python train.py --num_hidden_layers=9 --num_attention_heads=2 --vocab_size=17758 --qk_norm=true --tie_word_embeddings=false --init="trunc" --init_std_qkv=0.0253 --init_std_up=0.0253 --beta1=0.9 --max_grad_norm=2.0 --schedule="wsd" --dataset="wikipedia_en"
Each number is 200 + 30 x the weight over its row's rms, rounded and kept within 0 to 999. Layers, rows and columns count from 0. The size before them is the row's rms in percent of the matrix's.

# up: layer 2 MLP up, 1536x384, rms 0.0516, rows 1104-1114, columns 256-319
# down: layer 2 MLP down (transposed), 1536x384, rms 0.047, rows 1104-1113, columns 256-319
up1104,096,221,218,187,281,156,163,162,232,211,198,201,116,215,172,162,206,182,237,171,216,245,193,232,241,198,276,146,208,186,191,201,222,217,182,206,240,237,215,215,233,229,175,165,220,168,195,189,230,179,242,203,167,206,200,214,202,204,167,211,206,142,132,185,179
down1104,093,237,249,188,199,249,242,131,215,163,211,170,238,186,147,182,244,197,201,197,214,193,169,162,182,207,181,204,204,206,217,193,177,180,220,190,186,177,194,173,196,182,195,147,227,196,198,229,204,174,187,176,204,181,204,196,214,168,219,160,230,192,213,232,212
up1105,096,226,182,208,187,169,199,202,146,215,168,198,189,157,177,207,167,207,156,187,220,163,221,166,151,188,196,202,183,190,213,220,199,172,178,212,235,181,199,214,220,165,200,232,196,210,200,252,186,234,230,228,157,178,144,178,207,235,161,206,199,151,270,172,176
down1105,098,163,221,194,217,176,138,207,251,185,226,209,236,203,206,226,168,238,208,169,206,138,248,202,204,183,223,203,205,247,181,201,182,215,257,242,223,200,238,186,241,207,160,146,177,161,201,185,234,204,209,207,204,192,213,196,171,202,201,190,179,190,205,164,193
up1106,097,192,213,154,153,202,210,219,209,194,146,171,139,213,213,101,191,190,170,243,189,203,159,185,203,179,170,191,220,204,164,166,228,155,209,156,200,159,188,229,189,150,230,204,226,241,173,207,202,259,218,205,189,178,163,201,204,220,208,249,171,200,181,199,231
down1106,095,196,197,183,177,168,235,309,142,197,198,166,217,188,201,204,223,257,227,224,182,226,245,212,217,215,174,171,184,235,215,252,161,243,233,216,169,194,257,201,217,243,193,200,193,200,186,195,216,162,228,164,215,204,197,171,152,176,211,184,240,169,180,192,201
up1107,098,187,219,166,220,197,204,146,231,210,190,222,253,202,221,196,174,219,174,175,164,178,218,185,201,192,172,185,156,180,259,197,249,218,212,191,209,186,209,142,183,138,216,211,263,215,223,179,215,234,171,158,208,222,186,184,215,223,232,220,171,245,223,182,204
down1107,099,215,208,232,163,240,234,162,228,204,185,172,213,206,170,172,182,193,233,246,196,212,209,305,200,210,172,233,184,202,192,220,220,215,155,212,172,144,217,248,266,176,220,231,186,181,190,130,234,189,167,206,185,231,227,158,208,214,169,222,163,180,212,238,218
up1108,102,210,171,234,225,216,168,155,189,187,177,190,155,169,221,170,210,181,243,221,172,228,242,197,277,238,191,155,167,193,186,198,209,227,190,185,192,156,232,192,213,218,179,179,174,236,192,206,216,208,237,158,220,204,196,222,226,138,204,250,187,164,190,183,172
down1108,100,193,206,159,260,202,214,134,134,246,226,221,180,197,200,210,195,149,204,186,247,240,205,222,212,163,194,179,159,202,198,192,239,162,229,242,214,236,182,180,169,215,156,175,157,238,168,233,196,193,243,186,172,259,202,170,192,185,196,156,118,191,166,244,231
up1109,111,202,176,190,200,202,206,191,177,211,187,183,244,183,206,170,182,193,201,249,184,212,251,253,169,250,192,199,203,192,143,235,207,190,230,143,209,207,250,248,206,205,199,195,188,200,228,203,193,201,160,207,211,210,183,219,227,161,182,271,198,247,244,158,174
down1109,115,222,197,204,151,145,209,199,213,190,164,168,226,231,214,176,201,172,211,237,211,169,266,204,170,181,142,213,201,151,195,145,194,205,176,164,204,240,230,156,222,211,173,204,201,187,214,242,196,182,186,149,183,201,167,177,175,221,196,150,163,199,218,193,239
up1110,105,184,219,255,226,200,155,203,146,199,193,207,245,158,176,226,207,167,210,137,116,169,247,223,183,219,162,193,170,170,210,187,183,199,202,169,227,216,163,211,227,213,187,233,190,196,235,234,187,218,187,177,180,263,218,218,166,183,217,199,222,213,226,230,186
down1110,104,196,273,159,172,219,199,239,188,220,239,204,192,186,208,167,136,221,206,232,172,168,222,218,236,204,237,144,144,188,192,169,234,162,214,235,176,203,239,187,194,199,178,171,194,154,243,203,156,180,221,214,214,198,219,215,219,205,230,229,179,206,222,255,213
up1111,102,175,203,142,198,200,205,207,145,235,198,221,261,196,203,167,217,209,238,237,141,224,167,190,195,192,212,243,188,153,217,227,262,213,166,199,221,150,188,184,176,246,191,216,154,165,211,245,168,172,197,145,165,215,243,177,212,201,227,207,187,213,196,168,238
down1111,096,178,172,175,221,170,199,184,290,224,237,191,174,178,198,154,213,209,210,240,232,252,207,226,166,205,193,172,202,229,211,179,192,212,191,208,164,195,214,228,135,206,197,159,175,276,162,206,154,203,158,187,221,147,230,171,198,243,233,188,230,182,224,187,182
up1112,097,214,184,204,211,195,209,194,162,186,208,158,203,263,188,184,204,168,217,196,190,195,206,207,281,190,172,228,203,245,217,211,181,196,217,229,205,154,205,199,163,162,191,220,227,170,198,210,219,217,224,212,180,157,219,230,185,194,186,167,234,216,289,200,221
down1112,097,167,146,218,151,200,229,214,267,178,157,213,250,104,192,233,205,169,175,224,217,234,191,164,143,228,195,226,208,175,216,168,223,197,189,182,200,186,190,200,215,240,150,197,207,193,174,188,248,199,164,198,217,207,203,225,251,224,184,232,191,227,173,158,186
up1113,103,238,200,174,183,191,246,156,214,221,229,160,216,217,173,179,212,179,210,180,215,201,238,193,174,184,223,166,266,242,237,256,192,178,191,199,206,218,261,200,157,186,244,187,222,176,212,180,200,206,213,220,193,235,234,189,215,205,201,207,175,232,190,163,206
down1113,093,192,231,160,189,192,239,158,207,228,202,176,203,196,249,196,217,214,216,211,255,183,174,192,193,206,149,220,231,222,242,199,251,156,174,210,221,220,145,256,198,244,188,239,201,217,186,226,170,139,234,188,194,227,168,218,206,203,189,175,213,155,246,206,169
up1114,100,202,197,270,180,170,184,198,274,252,165,187,220,166,224,222,205,224,168,140,193,183,226,176,167,169,205,195,191,214,248,177,148,218,196,217,225,244,226,182,222,179,229,184,205,257,237,231,224,208,222,155,169,190,184,206,167,204,228,250,169,206,201,205,105